Each number is 200 + 30 x the weight over its row's rms, rounded and kept within 0 to 999. Layers, rows and columns count from 0. The size before them is the row's rms in percent of the matrix's.

# layer 4 attention value, 320x320, rms 0.173, rows 156-264, columns 192-255
109,209,175,189,189,192,215,222,214,232,162,182,194,166,205,246,234,182,204,200,213,202,229,164,211,167,142,242,217,236,188,237,209,257,196,204,213,189,237,160,181,225,217,166,194,215,257,225,140,159,198,163,264,183,211,155,190,237,218,184,208,216,218,198,223
126,204,231,216,204,125,148,212,222,229,233,280,238,210,241,191,210,193,269,210,187,156,182,226,185,213,181,215,209,219,175,191,218,200,172,177,178,171,186,179,172,178,197,181,167,198,149,175,195,222,242,190,205,172,234,188,253,224,205,186,164,160,229,201,218
115,195,194,221,181,275,192,209,239,201,233,210,193,188,197,191,164,202,220,215,172,205,218,201,190,189,182,185,228,207,219,182,185,220,183,233,210,207,186,257,190,221,221,241,222,206,149,212,219,210,201,225,181,239,210,273,243,192,124,123,170,190,181,248,153
112,187,242,224,202,196,226,206,243,162,201,166,227,170,170,204,236,212,235,191,206,254,270,224,196,128,180,177,216,226,227,236,178,229,202,197,210,237,132,207,198,191,221,166,210,244,181,193,200,177,168,202,207,192,199,230,187,255,213,166,218,236,219,215,176
106,203,216,216,213,236,167,231,208,207,252,181,223,247,167,196,145,186,206,222,202,231,189,216,104,183,185,264,188,201,196,204,216,192,211,208,240,146,223,258,229,188,211,227,257,207,221,195,160,215,162,164,242,218,187,131,203,215,241,177,253,190,247,156,207
093,183,202,172,190,197,149,240,198,152,185,204,191,170,216,193,217,161,191,196,236,178,194,285,209,224,195,159,218,194,123,209,178,235,164,164,192,218,172,182,197,208,294,216,179,231,200,151,205,192,190,183,216,180,176,179,215,187,221,219,192,158,157,271,269
092,154,196,207,238,186,201,236,173,137,164,188,170,192,211,233,214,245,199,195,167,133,194,216,187,184,169,213,203,168,228,186,201,266,199,138,192,207,197,185,141,224,196,198,165,212,196,184,195,232,245,200,174,225,142,202,131,162,171,186,258,132,180,209,193
091,211,187,129,199,156,216,175,204,190,205,181,197,216,187,246,158,185,231,186,127,174,213,191,144,157,186,208,201,195,176,199,182,198,198,243,199,230,248,206,183,261,230,229,172,245,148,185,175,217,189,286,168,146,218,164,179,240,177,194,133,223,196,278,166
093,191,196,196,210,212,218,215,220,263,159,205,207,201,188,147,195,164,174,137,170,257,153,190,238,169,172,189,244,177,230,157,174,159,209,204,195,209,193,202,237,178,214,201,168,247,165,155,168,162,190,136,184,167,187,237,196,167,218,163,191,167,168,158,138
091,166,222,194,217,140,195,211,228,156,168,246,143,200,135,254,184,203,141,159,149,217,226,208,222,195,243,218,202,163,183,182,150,161,229,242,205,225,239,166,216,184,186,234,234,195,153,186,194,195,169,153,155,197,198,253,245,231,216,192,201,219,148,220,235
091,232,230,169,213,253,195,212,200,193,199,174,179,183,151,213,222,198,238,222,190,206,206,202,193,227,244,216,242,211,197,154,198,171,213,175,208,212,138,202,188,222,192,198,193,230,190,199,203,201,197,165,240,184,182,173,170,144,250,250,172,213,222,175,178
090,212,220,214,209,190,223,136,194,173,192,171,226,217,199,163,184,187,199,203,198,186,217,225,205,114,184,131,235,215,185,195,156,190,135,167,191,165,170,242,207,153,225,188,199,166,175,221,160,223,108,198,182,239,225,188,195,222,195,182,221,222,247,204,215
092,198,214,253,179,242,166,218,195,163,191,245,166,271,200,181,202,203,209,178,195,237,240,215,198,168,263,205,179,210,232,168,207,222,180,211,169,166,184,159,209,188,172,223,232,174,163,186,195,236,251,194,223,201,188,179,247,201,266,207,186,244,204,195,176
111,181,217,176,186,198,193,215,217,216,231,202,223,198,203,202,184,238,233,174,199,177,171,179,150,191,230,234,198,192,199,238,244,218,221,162,195,146,234,227,190,217,216,200,253,221,157,151,222,176,194,223,233,201,199,119,204,209,191,210,175,274,203,199,239
086,119,216,169,195,247,194,190,209,210,195,208,178,232,214,187,201,198,208,149,178,220,184,190,230,215,222,162,150,156,227,204,226,211,184,132,244,191,241,99,231,210,182,195,174,236,200,245,220,204,162,174,140,214,197,191,203,158,191,189,135,181,204,202,153
092,226,241,213,196,157,191,179,214,142,194,203,180,203,161,223,202,169,180,170,181,203,220,175,180,176,226,236,202,218,223,210,208,219,202,231,163,210,220,167,115,177,152,234,203,190,205,230,182,165,151,247,233,234,182,218,213,230,233,309,155,189,221,186,228
087,199,162,218,177,195,209,192,211,157,212,156,249,218,231,193,197,195,187,134,185,166,210,207,275,215,163,188,250,230,215,208,143,244,156,138,145,240,190,146,248,175,174,226,209,239,214,241,214,233,241,214,206,281,194,191,191,177,179,192,210,148,162,195,211
087,234,195,186,181,176,200,243,195,165,255,208,174,208,171,233,216,194,159,187,146,175,141,253,166,216,191,153,173,179,200,185,214,247,200,210,179,130,201,190,209,244,216,190,253,170,163,219,259,222,217,176,181,180,198,178,229,174,246,175,180,235,127,137,224
090,194,164,161,131,132,170,232,203,163,226,178,180,187,145,219,207,215,203,193,204,187,214,257,194,226,191,230,199,163,225,169,193,209,171,152,192,221,211,159,195,204,194,251,237,164,175,155,244,141,191,207,185,193,156,218,164,216,204,188,202,182,236,189,197
091,234,205,211,247,223,192,210,203,211,254,182,183,234,230,231,223,185,168,191,167,142,164,236,165,203,162,204,236,157,190,222,132,221,230,258,162,232,205,192,179,216,176,189,231,187,199,216,175,180,168,225,184,242,253,209,170,216,236,209,193,138,219,177,234
091,172,200,132,233,199,201,220,186,206,149,162,199,201,178,195,236,229,246,231,205,165,205,186,127,235,197,213,155,162,243,201,185,178,202,208,224,188,233,245,261,135,204,282,164,196,228,181,194,174,204,226,139,210,213,201,235,204,262,227,178,199,181,197,187
096,204,204,199,230,178,243,152,224,223,191,178,219,255,188,168,201,189,231,216,173,139,183,219,214,225,202,197,208,191,168,195,188,138,203,205,229,239,192,145,173,263,182,181,248,209,219,197,210,254,197,206,170,236,190,231,223,165,197,165,191,170,229,214,150
093,251,183,189,174,198,221,186,161,188,216,186,189,202,186,204,199,174,212,243,175,186,251,190,222,166,151,223,209,157,135,224,163,207,199,177,202,221,128,180,159,178,239,191,197,207,239,214,185,234,215,194,203,258,177,221,178,256,209,165,242,195,192,258,147
098,206,211,245,222,194,207,184,214,119,198,200,169,226,181,187,214,195,194,163,211,235,217,201,252,172,203,169,242,237,197,217,178,209,167,228,209,230,220,165,196,224,167,185,227,270,220,210,237,144,186,155,249,187,190,228,194,158,225,162,171,179,218,155,209
093,226,216,212,166,168,269,244,220,207,177,216,208,186,184,178,207,195,204,205,236,244,221,190,220,171,168,171,190,227,155,199,270,209,152,169,202,236,150,202,196,169,154,206,181,221,212,163,193,192,215,203,184,180,229,159,226,214,210,139,171,193,135,195,240
091,229,174,186,182,159,254,161,203,230,194,204,171,247,288,166,209,144,234,192,171,212,227,179,198,174,246,163,180,211,231,220,202,231,183,174,229,193,174,182,191,204,187,234,215,252,209,205,157,175,212,153,184,228,155,271,171,255,161,244,197,166,223,200,198
099,210,204,157,198,168,186,234,225,214,218,173,231,245,205,212,190,243,214,168,192,246,219,168,160,198,215,247,207,173,186,176,235,216,228,206,204,230,211,222,207,181,228,252,230,211,172,198,154,249,173,225,222,202,209,162,184,235,183,192,211,221,142,219,236
088,258,249,202,148,197,232,182,155,161,173,226,196,196,204,188,243,186,202,183,139,153,227,223,220,167,219,193,236,237,176,187,207,174,203,159,214,220,225,210,161,195,150,193,194,210,219,233,208,225,189,257,205,225,214,204,202,215,172,245,206,209,234,208,209
096,142,210,212,204,183,193,229,265,227,194,219,211,188,182,195,197,200,217,227,198,217,202,254,154,170,165,191,198,214,183,192,175,215,256,198,151,166,223,243,171,180,212,236,158,180,186,249,193,216,246,243,145,208,197,176,261,218,212,178,212,261,146,186,177
092,187,182,211,202,195,245,214,167,135,235,203,177,210,182,228,229,179,260,218,191,174,230,185,217,205,187,267,187,176,193,223,202,176,214,181,157,205,227,186,227,233,187,231,220,166,109,214,185,226,207,189,216,206,230,211,199,193,192,173,221,194,207,204,218
097,206,211,227,205,193,223,260,174,182,228,189,225,199,196,183,173,202,160,197,208,266,185,175,210,241,188,203,158,277,212,156,211,169,171,222,201,231,274,191,206,177,208,222,203,237,198,181,218,221,188,206,178,221,238,211,262,213,245,165,239,192,198,153,218
091,209,199,191,164,160,180,150,257,161,211,181,223,214,192,208,213,237,227,216,237,185,168,200,234,180,253,146,178,210,241,224,239,229,272,232,221,167,220,167,240,191,151,208,230,140,240,198,171,168,200,186,203,163,233,233,166,170,192,200,247,220,187,205,192
090,198,170,219,209,167,172,205,209,187,202,203,195,193,238,145,200,202,259,169,245,182,202,188,212,141,153,247,201,214,168,241,182,217,192,206,232,239,221,95,195,180,189,284,195,173,155,169,167,180,200,230,228,228,224,183,204,239,186,194,190,213,213,182,230
087,214,234,153,178,152,143,222,139,198,179,187,204,227,203,173,200,193,216,153,229,232,215,222,234,210,179,191,229,200,181,178,198,161,163,210,190,212,216,201,218,214,223,202,201,148,204,228,220,258,212,237,166,191,142,222,184,176,171,239,182,131,183,184,212
106,201,188,234,219,185,168,125,167,178,150,185,157,167,227,183,142,174,182,194,214,190,204,212,256,230,238,190,215,213,199,173,188,260,197,222,147,235,181,160,163,179,176,162,182,188,236,199,242,191,185,209,221,200,181,274,183,175,234,220,152,212,232,221,223
094,173,216,224,196,228,222,224,154,207,204,196,179,202,194,249,203,166,237,254,183,196,192,172,233,211,143,198,204,201,164,227,219,204,206,231,222,191,216,180,231,235,218,192,224,222,162,221,215,206,185,194,209,203,247,183,245,248,209,204,149,191,209,198,203
085,102,154,200,251,185,206,181,195,177,246,186,206,179,188,177,184,200,204,147,221,208,182,205,211,191,172,179,215,171,174,136,214,244,156,300,208,215,205,165,189,199,246,267,221,178,223,202,211,205,225,174,219,193,204,202,188,197,214,152,159,213,217,157,254
085,164,240,184,225,225,189,220,232,131,202,198,235,146,196,201,203,171,214,188,194,222,264,222,248,196,184,176,248,143,215,207,156,241,182,198,158,235,199,203,175,181,176,304,180,243,218,200,148,223,186,242,216,186,214,218,192,184,263,274,195,172,182,218,167
087,188,183,193,215,233,193,192,201,174,236,202,187,198,183,217,197,153,241,250,268,187,199,216,226,182,187,246,144,187,216,214,196,185,173,203,191,240,201,164,226,232,139,259,193,157,198,205,197,224,187,198,175,240,167,215,204,158,179,228,174,157,213,284,188
083,236,184,223,194,237,151,209,179,220,161,156,248,193,212,179,197,178,160,128,157,168,168,146,206,221,214,203,209,208,247,214,237,172,196,210,203,182,184,154,206,166,182,192,175,205,268,249,206,210,264,145,181,183,144,211,287,116,213,140,233,167,215,178,172
088,229,160,249,257,187,223,243,211,258,201,191,239,190,145,178,170,178,189,200,235,199,182,181,218,230,139,178,154,219,191,252,152,202,176,164,202,246,222,169,220,213,194,196,201,182,195,165,222,215,261,185,224,165,250,262,229,214,235,175,260,218,212,233,208
080,140,194,134,157,189,200,144,182,239,198,213,239,189,175,159,207,198,230,213,219,198,226,212,233,223,229,215,210,230,192,175,193,160,236,228,202,169,242,179,238,189,162,222,175,192,196,229,181,194,242,162,175,194,211,200,201,218,255,182,238,224,237,202,229
080,220,217,206,212,203,222,222,172,234,177,199,205,234,193,214,238,268,252,213,202,156,167,243,171,184,163,206,193,238,207,197,265,233,192,195,199,211,190,137,180,269,206,156,231,191,141,167,211,225,264,236,165,233,181,178,136,207,168,152,137,184,185,232,214
088,219,258,221,226,148,185,187,144,237,164,235,202,202,225,226,198,171,193,215,198,196,162,178,183,265,213,170,191,203,193,210,184,220,188,193,189,211,184,230,230,222,150,164,176,173,225,227,236,218,209,142,193,111,204,246,206,217,174,160,172,166,148,132,173
089,208,194,206,249,167,200,212,216,214,226,187,268,147,228,150,172,179,158,213,182,269,210,218,213,173,208,155,185,176,189,180,219,176,198,207,203,224,206,166,224,187,196,256,186,155,190,184,204,232,238,201,133,192,205,233,213,187,214,211,226,196,164,149,123
083,235,203,250,191,169,179,195,240,157,223,182,168,167,181,178,206,144,230,170,229,190,296,193,204,187,144,179,186,179,227,185,275,211,211,190,197,236,231,195,177,219,193,208,218,199,190,180,157,185,171,144,202,138,240,218,179,123,191,262,179,142,221,160,216
077,221,138,174,185,269,215,190,223,210,258,204,211,179,198,233,155,199,186,168,160,201,221,217,173,169,227,208,195,196,143,196,242,197,208,204,216,190,194,193,173,196,149,221,188,239,199,207,142,265,203,182,208,167,241,251,205,168,214,208,170,196,204,184,164
085,175,221,157,157,198,135,209,166,195,191,212,212,228,229,189,152,214,221,218,142,239,200,218,245,222,200,169,245,179,216,192,220,212,215,133,221,146,198,180,221,249,200,135,186,197,197,259,171,216,284,180,212,202,230,185,252,204,174,172,157,224,206,230,228
085,210,169,218,193,171,235,144,180,163,208,202,215,179,154,240,228,154,226,269,183,254,198,197,177,261,186,207,215,191,173,214,232,210,240,217,225,153,192,248,234,244,226,169,181,233,156,193,164,208,230,230,183,180,156,175,249,197,234,233,233,190,216,205,242
085,185,195,272,195,195,162,151,151,227,200,189,197,147,183,210,223,209,208,181,175,196,228,189,149,213,226,249,237,217,190,203,176,200,162,188,196,157,215,205,201,161,273,167,171,167,244,167,157,217,163,202,242,205,221,210,254,239,220,188,194,251,185,221,178
088,158,216,211,189,205,206,261,196,207,285,262,145,168,188,175,202,208,211,157,174,170,234,220,208,181,169,198,183,225,204,202,218,191,147,133,194,175,230,165,172,178,172,170,181,172,216,147,124,267,194,178,258,183,254,192,152,171,209,246,213,209,219,131,178
082,150,182,186,201,184,236,202,210,163,206,197,208,211,258,223,205,225,215,165,164,188,187,186,238,180,214,221,227,199,149,201,214,250,226,221,164,189,211,221,183,190,219,215,215,184,261,185,225,194,175,150,165,187,165,258,195,223,212,270,162,239,208,164,173
079,165,245,182,155,200,215,275,154,200,162,226,215,248,183,184,198,188,182,242,217,223,278,181,245,205,186,215,151,191,199,189,174,189,200,213,204,192,198,186,159,249,203,215,161,204,198,186,180,212,177,191,224,201,164,253,154,216,194,230,277,205,223,199,193
082,206,174,180,169,249,195,211,203,188,208,193,207,196,225,214,169,182,170,226,178,208,182,225,213,199,250,157,160,175,218,200,190,220,212,190,160,187,182,215,218,185,218,228,221,233,185,205,188,147,266,214,164,151,165,193,180,222,154,227,201,145,208,235,196
085,187,214,195,239,232,162,202,175,156,189,206,202,260,192,232,215,247,201,197,212,256,198,211,178,255,230,234,141,204,185,207,231,202,250,218,211,189,260,222,190,231,221,244,208,207,252,205,222,157,197,207,237,203,200,165,210,199,154,180,222,244,237,193,196
079,192,196,129,258,246,208,252,163,211,208,155,164,202,175,218,158,229,178,162,174,132,206,169,153,198,218,181,148,154,220,240,184,227,207,202,180,116,197,175,198,240,177,192,178,157,179,211,190,176,211,159,218,205,177,205,175,196,219,176,210,189,189,180,189
094,196,207,243,184,179,171,215,198,180,186,230,180,156,203,255,212,242,144,192,215,165,153,204,266,158,180,248,231,210,174,135,221,194,206,172,173,245,196,212,138,204,157,192,216,216,240,229,209,251,210,169,209,161,189,169,218,218,180,218,211,201,217,242,209
085,178,215,192,205,247,183,206,202,202,242,220,211,164,144,179,214,209,307,212,178,209,242,199,203,212,225,141,189,236,197,252,219,186,263,220,219,187,152,240,238,259,203,216,207,162,177,205,195,187,206,202,203,191,240,214,198,184,248,223,140,169,226,219,166
082,167,233,216,199,147,185,224,204,222,248,178,191,213,168,188,212,144,154,177,190,176,149,161,136,169,222,207,257,181,187,208,171,153,201,165,197,235,221,205,209,226,156,245,188,226,215,191,197,180,218,151,223,181,230,205,208,263,218,243,203,220,198,252,198
086,171,194,202,222,186,214,246,191,200,235,210,138,178,156,223,146,183,214,187,161,191,185,202,244,195,155,195,197,245,188,164,205,182,206,230,206,219,281,180,204,203,209,204,227,158,193,210,199,162,153,232,185,173,234,248,195,240,223,259,212,222,175,218,219
082,127,183,291,230,183,178,223,181,196,145,164,208,178,189,174,203,226,186,227,188,165,196,222,135,171,231,188,230,218,250,239,222,183,216,167,253,221,184,203,184,270,162,199,237,225,199,217,180,176,190,232,212,155,227,261,205,164,245,208,163,181,195,161,239
089,210,232,191,204,164,182,232,223,224,132,244,212,216,149,191,214,172,200,230,214,200,185,282,161,231,221,208,176,222,187,180,128,179,182,168,165,209,241,143,160,167,238,177,233,175,245,138,181,223,231,177,210,175,183,261,165,178,199,140,204,167,208,174,244
077,234,267,206,192,174,193,166,244,200,185,191,181,203,224,220,213,213,144,216,193,220,207,188,187,259,233,172,269,157,116,188,148,186,207,159,151,261,152,187,229,184,186,110,276,167,209,192,187,168,205,227,245,204,197,201,177,188,214,180,247,227,146,184,199
086,202,160,191,183,168,193,185,182,218,143,173,246,199,278,202,166,196,194,259,133,144,203,214,218,206,187,203,242,274,192,179,225,226,173,148,173,159,178,237,171,209,220,172,190,225,178,258,190,179,175,227,204,199,155,247,200,171,232,192,185,136,244,195,222
088,146,195,176,222,167,182,223,150,188,209,203,153,200,190,168,234,244,239,221,209,213,245,204,193,176,213,213,155,168,217,181,211,201,238,225,186,163,296,198,209,194,207,231,184,159,169,161,211,169,203,272,229,207,239,206,152,203,232,227,207,190,230,188,195
077,181,176,202,138,159,233,208,225,188,186,244,176,274,143,196,194,204,213,177,232,193,165,176,212,219,208,209,234,198,220,206,228,214,187,213,237,264,211,180,210,239,214,158,234,165,196,202,259,179,205,196,203,256,161,186,220,189,189,177,198,253,205,237,234
079,246,314,217,164,195,212,188,200,221,199,159,206,174,182,155,188,218,201,142,197,203,225,209,173,215,224,194,162,175,258,174,184,225,230,203,234,212,204,174,198,218,218,198,202,183,216,245,200,190,244,206,208,180,172,176,212,194,174,174,223,244,197,207,145
079,199,242,222,167,208,236,216,206,201,247,200,154,207,177,225,171,153,228,179,208,191,184,268,146,204,184,183,213,188,204,184,194,224,192,215,216,188,147,243,235,223,168,197,213,234,208,175,206,162,177,186,236,194,247,210,231,88,196,224,175,225,204,178,210
091,185,203,208,201,257,195,172,209,218,204,250,208,199,268,178,148,206,245,151,201,190,234,196,209,206,200,172,245,161,244,215,140,192,214,214,146,185,197,184,235,206,175,261,187,222,172,245,230,190,186,185,147,218,203,197,213,176,209,248,197,234,175,228,177
086,230,193,259,201,241,191,163,218,219,222,197,214,211,255,204,216,201,173,248,232,221,211,243,215,167,209,158,212,186,230,232,215,181,150,186,217,202,221,160,209,223,205,159,196,246,204,200,223,145,198,200,211,190,166,227,190,172,251,191,186,180,218,170,181
093,212,185,210,235,235,138,234,180,226,198,183,153,188,187,245,237,208,211,175,142,171,214,207,190,199,191,188,199,166,205,250,182,201,276,251,217,179,201,217,217,205,205,215,191,170,193,236,227,164,166,180,169,205,151,230,246,157,156,217,249,209,160,235,234
092,167,253,178,177,228,221,219,218,216,190,175,189,190,174,145,190,215,201,177,169,209,205,165,194,233,180,217,246,161,215,234,259,214,208,157,190,151,196,186,188,245,183,190,206,259,199,228,197,172,158,197,153,194,261,150,229,190,214,202,194,217,190,211,191
091,177,153,177,235,228,184,192,236,165,218,225,212,265,153,175,208,187,206,220,223,150,203,205,209,216,166,241,165,196,216,178,172,154,167,139,210,183,195,187,228,233,191,205,182,215,211,255,189,235,200,198,214,174,149,170,225,189,210,217,231,236,178,218,214
095,183,193,212,154,211,165,178,236,202,172,233,206,263,210,224,246,216,195,214,184,180,211,177,190,226,192,193,204,197,219,211,208,165,178,191,225,191,224,172,204,185,227,230,196,198,130,210,264,192,154,192,156,191,256,111,226,233,190,228,173,190,190,147,180
088,221,188,178,223,198,162,179,226,187,215,272,152,209,197,232,196,265,159,212,199,169,219,212,224,196,203,251,208,219,160,204,199,188,170,169,120,175,250,214,198,199,247,221,165,209,201,241,199,188,235,233,180,216,178,162,222,184,206,168,241,235,143,192,250
089,161,229,201,241,177,230,241,200,198,265,189,188,174,215,228,252,238,224,222,183,170,237,161,180,211,203,204,244,203,187,196,157,236,207,206,218,167,144,191,132,182,182,182,207,244,186,186,222,212,177,178,239,158,203,224,213,175,180,165,192,176,176,240,175
093,260,168,218,168,160,204,212,207,233,243,232,191,253,187,247,211,205,172,221,212,205,192,217,202,224,196,206,244,129,244,221,216,174,171,184,153,149,187,220,206,229,198,224,222,245,208,149,213,154,189,188,224,189,228,171,239,226,222,212,215,186,198,173,204
092,182,204,232,203,225,177,221,236,184,211,215,190,192,195,233,142,204,220,162,279,236,185,214,200,179,201,265,209,254,157,219,232,229,249,218,165,169,185,164,156,198,201,159,216,167,224,154,151,202,184,183,175,123,224,238,238,208,219,241,213,244,213,225,223
088,143,251,216,90,237,224,240,161,214,232,226,231,165,236,215,194,235,257,186,162,219,242,231,201,174,224,208,153,216,181,163,219,181,196,227,149,136,216,186,260,150,134,200,136,192,215,191,137,175,181,223,190,172,172,157,199,235,241,233,230,210,170,180,177
090,224,226,222,220,187,214,142,264,197,221,208,211,226,212,160,202,178,172,178,209,184,212,153,237,217,191,201,255,167,247,193,250,237,234,170,229,226,167,133,208,205,176,193,263,195,237,228,200,214,198,173,192,261,167,179,193,201,218,230,171,209,182,221,226
093,172,213,165,226,197,196,235,201,208,220,191,201,193,176,240,176,201,168,156,237,204,216,267,225,209,217,187,178,206,211,239,207,190,161,161,210,172,263,196,141,190,251,212,165,201,185,202,258,148,172,199,255,173,171,238,200,171,182,218,187,183,179,225,184
089,237,179,210,203,203,185,186,231,209,190,167,261,222,213,227,208,177,217,160,197,251,192,154,213,245,225,232,199,210,177,183,225,164,191,204,220,167,216,190,170,219,183,198,196,185,215,183,236,139,212,168,234,127,211,174,202,222,233,254,166,203,181,221,251
094,134,227,204,186,200,165,198,224,172,221,209,130,188,193,187,211,149,203,185,168,177,186,211,225,198,191,221,198,242,167,252,210,240,252,213,168,220,195,226,248,230,199,171,165,180,216,201,246,179,201,209,211,188,237,198,140,190,241,224,191,203,249,216,180
090,211,227,207,121,182,177,214,227,224,133,240,165,207,173,226,218,163,228,188,229,269,203,230,218,232,166,217,184,258,196,214,150,176,158,200,209,226,193,180,193,172,151,190,210,210,210,242,180,214,188,153,152,231,173,214,217,200,224,245,211,229,185,211,198
098,228,212,203,209,256,156,185,141,175,222,247,212,197,232,194,222,183,235,225,169,210,165,181,197,217,185,223,200,161,205,197,200,222,223,150,188,184,185,164,196,166,210,230,174,180,167,229,218,173,167,144,183,197,126,192,202,235,228,198,261,200,178,132,218
092,160,161,165,152,205,159,212,173,168,194,243,176,248,250,156,193,240,129,152,186,229,197,193,216,160,184,252,224,189,111,211,211,273,197,187,148,192,174,175,197,201,194,211,214,174,204,153,166,208,231,182,158,221,162,187,189,229,197,195,147,189,222,211,223
093,238,168,193,184,228,189,165,259,213,231,229,180,244,233,137,161,157,138,246,269,200,232,179,198,237,215,250,196,169,206,212,185,190,196,239,135,175,200,212,211,181,199,192,143,205,195,210,196,201,212,211,228,198,168,223,181,228,202,194,161,203,182,274,229
090,160,181,237,164,157,221,262,204,173,166,256,231,179,177,228,219,209,202,219,174,223,166,188,190,215,208,194,222,195,184,207,138,218,167,182,230,225,168,210,228,247,166,196,153,223,179,186,206,234,196,199,199,188,183,226,143,205,237,203,200,176,209,175,201
092,166,154,196,227,194,200,206,114,198,212,242,240,200,174,153,253,164,183,240,150,197,222,235,221,222,225,160,202,189,176,175,225,197,232,237,217,236,204,255,217,163,214,204,221,160,203,231,143,161,206,162,166,226,237,148,173,202,202,203,226,155,188,198,175
093,145,189,166,166,168,246,198,195,176,205,183,205,198,197,227,189,160,207,215,201,199,190,148,177,223,219,203,231,196,211,225,200,222,196,202,192,198,193,223,200,217,171,202,167,218,219,243,209,206,257,199,212,224,229,241,181,203,197,219,164,138,218,200,174
087,196,174,165,223,154,183,144,233,271,208,205,163,245,202,194,216,215,177,216,240,183,183,212,195,157,178,193,201,169,209,174,209,242,196,200,203,197,253,174,182,182,274,207,203,190,179,197,247,216,215,193,170,182,219,194,175,216,215,217,238,169,188,168,232
089,220,185,169,198,192,251,184,242,171,188,197,263,263,199,263,223,206,176,194,168,220,192,224,155,234,231,213,190,234,262,231,214,209,225,241,184,310,189,192,214,225,223,280,162,250,254,202,160,202,174,213,219,196,201,194,230,197,187,145,187,223,240,255,166
098,220,186,198,200,155,232,198,150,222,178,172,174,183,124,187,178,168,215,138,233,221,190,203,146,230,242,207,174,200,245,209,138,172,237,179,231,194,258,197,212,145,183,206,185,188,211,218,183,169,183,178,184,210,161,202,212,173,229,227,214,192,192,221,208
092,188,172,174,184,197,225,210,223,222,186,197,164,250,187,219,214,166,200,158,182,192,217,215,220,204,190,204,169,225,229,254,269,218,207,216,167,172,210,202,237,163,167,168,175,177,238,200,236,219,200,239,162,207,219,187,262,203,220,181,167,207,199,186,149
093,182,235,212,182,173,208,184,252,202,158,169,206,229,181,242,202,196,178,202,221,242,176,184,217,297,215,233,204,158,155,233,248,169,177,205,207,212,140,222,162,172,207,149,223,236,221,232,191,219,231,227,201,264,203,187,177,185,161,172,198,180,194,153,158
099,208,191,211,213,251,108,159,180,191,193,189,179,236,194,175,182,218,247,234,205,189,163,190,197,220,207,170,205,202,176,240,133,158,224,198,206,224,206,196,258,164,220,209,177,146,220,233,200,210,211,204,162,179,211,195,210,155,189,257,223,237,196,229,199
093,219,225,226,184,226,245,206,186,207,223,228,229,203,190,247,128,226,170,195,170,188,219,248,164,204,189,142,193,277,236,185,144,213,296,237,207,151,217,251,163,173,218,178,215,220,213,154,172,173,249,199,199,178,220,148,206,165,157,188,159,204,210,154,157
096,205,185,217,213,202,209,223,217,175,184,175,233,199,216,223,199,207,200,209,191,194,256,185,165,177,172,193,198,221,151,202,275,190,251,258,201,207,217,197,145,188,180,196,234,159,255,164,214,221,198,232,143,174,239,201,228,229,197,244,226,236,215,259,201
092,225,208,184,217,165,162,205,207,122,200,240,199,166,220,195,145,230,145,233,211,243,216,193,184,258,182,222,217,171,147,194,175,168,192,213,198,194,195,208,195,241,201,200,198,171,210,172,184,102,180,236,225,189,284,230,178,198,225,264,203,163,266,222,218
085,195,178,245,227,163,182,192,191,245,209,220,227,213,150,216,219,206,152,235,194,179,195,202,215,177,234,196,135,269,219,251,193,220,206,190,225,195,222,209,190,180,180,191,184,173,231,191,182,171,206,172,162,277,239,215,186,239,192,188,220,178,238,197,208
106,213,190,215,174,202,225,214,269,154,154,190,207,211,255,153,190,260,183,207,147,143,190,184,183,195,164,219,197,184,167,217,156,225,198,143,205,205,189,207,197,216,199,241,208,176,229,208,228,236,211,196,178,187,210,217,252,216,133,173,173,237,167,199,206
107,184,204,224,190,227,173,245,210,144,189,190,234,178,214,197,167,170,174,186,171,225,232,218,183,211,149,209,239,144,238,176,178,194,199,160,162,178,206,235,228,216,179,229,204,236,243,200,149,209,176,206,184,114,212,205,181,229,165,202,220,215,189,224,262
104,206,142,170,178,278,223,190,205,154,232,130,256,202,213,171,203,159,201,236,202,202,243,162,244,163,179,131,181,194,204,201,184,199,148,220,199,211,169,209,180,212,197,223,147,191,202,184,150,203,235,166,207,171,263,246,134,208,242,226,176,257,181,243,249
107,246,160,218,200,187,214,205,223,177,173,205,171,234,201,212,181,196,177,185,204,226,218,162,138,222,218,203,261,187,201,182,269,200,174,192,225,176,226,202,179,208,239,225,178,206,240,139,230,189,211,216,173,170,257,245,138,197,190,184,254,192,173,207,199
100,214,214,207,180,167,211,220,173,239,155,202,204,229,207,214,253,197,233,159,204,176,224,204,163,178,221,193,194,274,205,140,185,245,252,276,235,224,174,215,177,180,258,226,220,198,191,227,234,181,184,198,186,226,233,247,191,199,196,177,242,195,244,163,201
119,215,187,137,243,168,230,203,244,205,226,148,185,217,153,229,185,217,119,235,186,210,221,224,187,195,130,176,174,153,212,210,212,180,180,121,203,241,249,241,219,189,177,182,215,133,183,207,190,187,182,244,217,219,204,197,174,196,200,181,189,203,229,235,196
103,213,166,160,238,183,186,199,201,166,219,186,160,205,208,232,200,167,210,238,174,194,193,253,164,180,213,169,179,184,219,244,189,218,183,215,209,186,216,208,166,198,197,229,235,212,205,271,212,161,178,202,171,155,214,207,196,217,116,266,192,158,227,195,238
109,206,195,174,228,254,220,205,191,173,244,174,204,244,194,235,191,185,237,175,169,121,237,177,195,210,190,160,194,184,210,185,270,194,193,163,166,191,244,197,177,208,189,176,182,187,149,203,240,179,175,190,174,214,226,198,220,164,210,221,146,252,200,250,238
094,203,166,231,158,242,231,204,221,221,255,164,180,137,221,166,223,255,209,175,169,245,174,213,235,200,279,205,189,165,217,194,267,202,180,194,239,233,244,193,228,223,219,184,188,236,196,202,165,183,204,165,252,212,234,248,172,231,174,174,188,217,183,160,213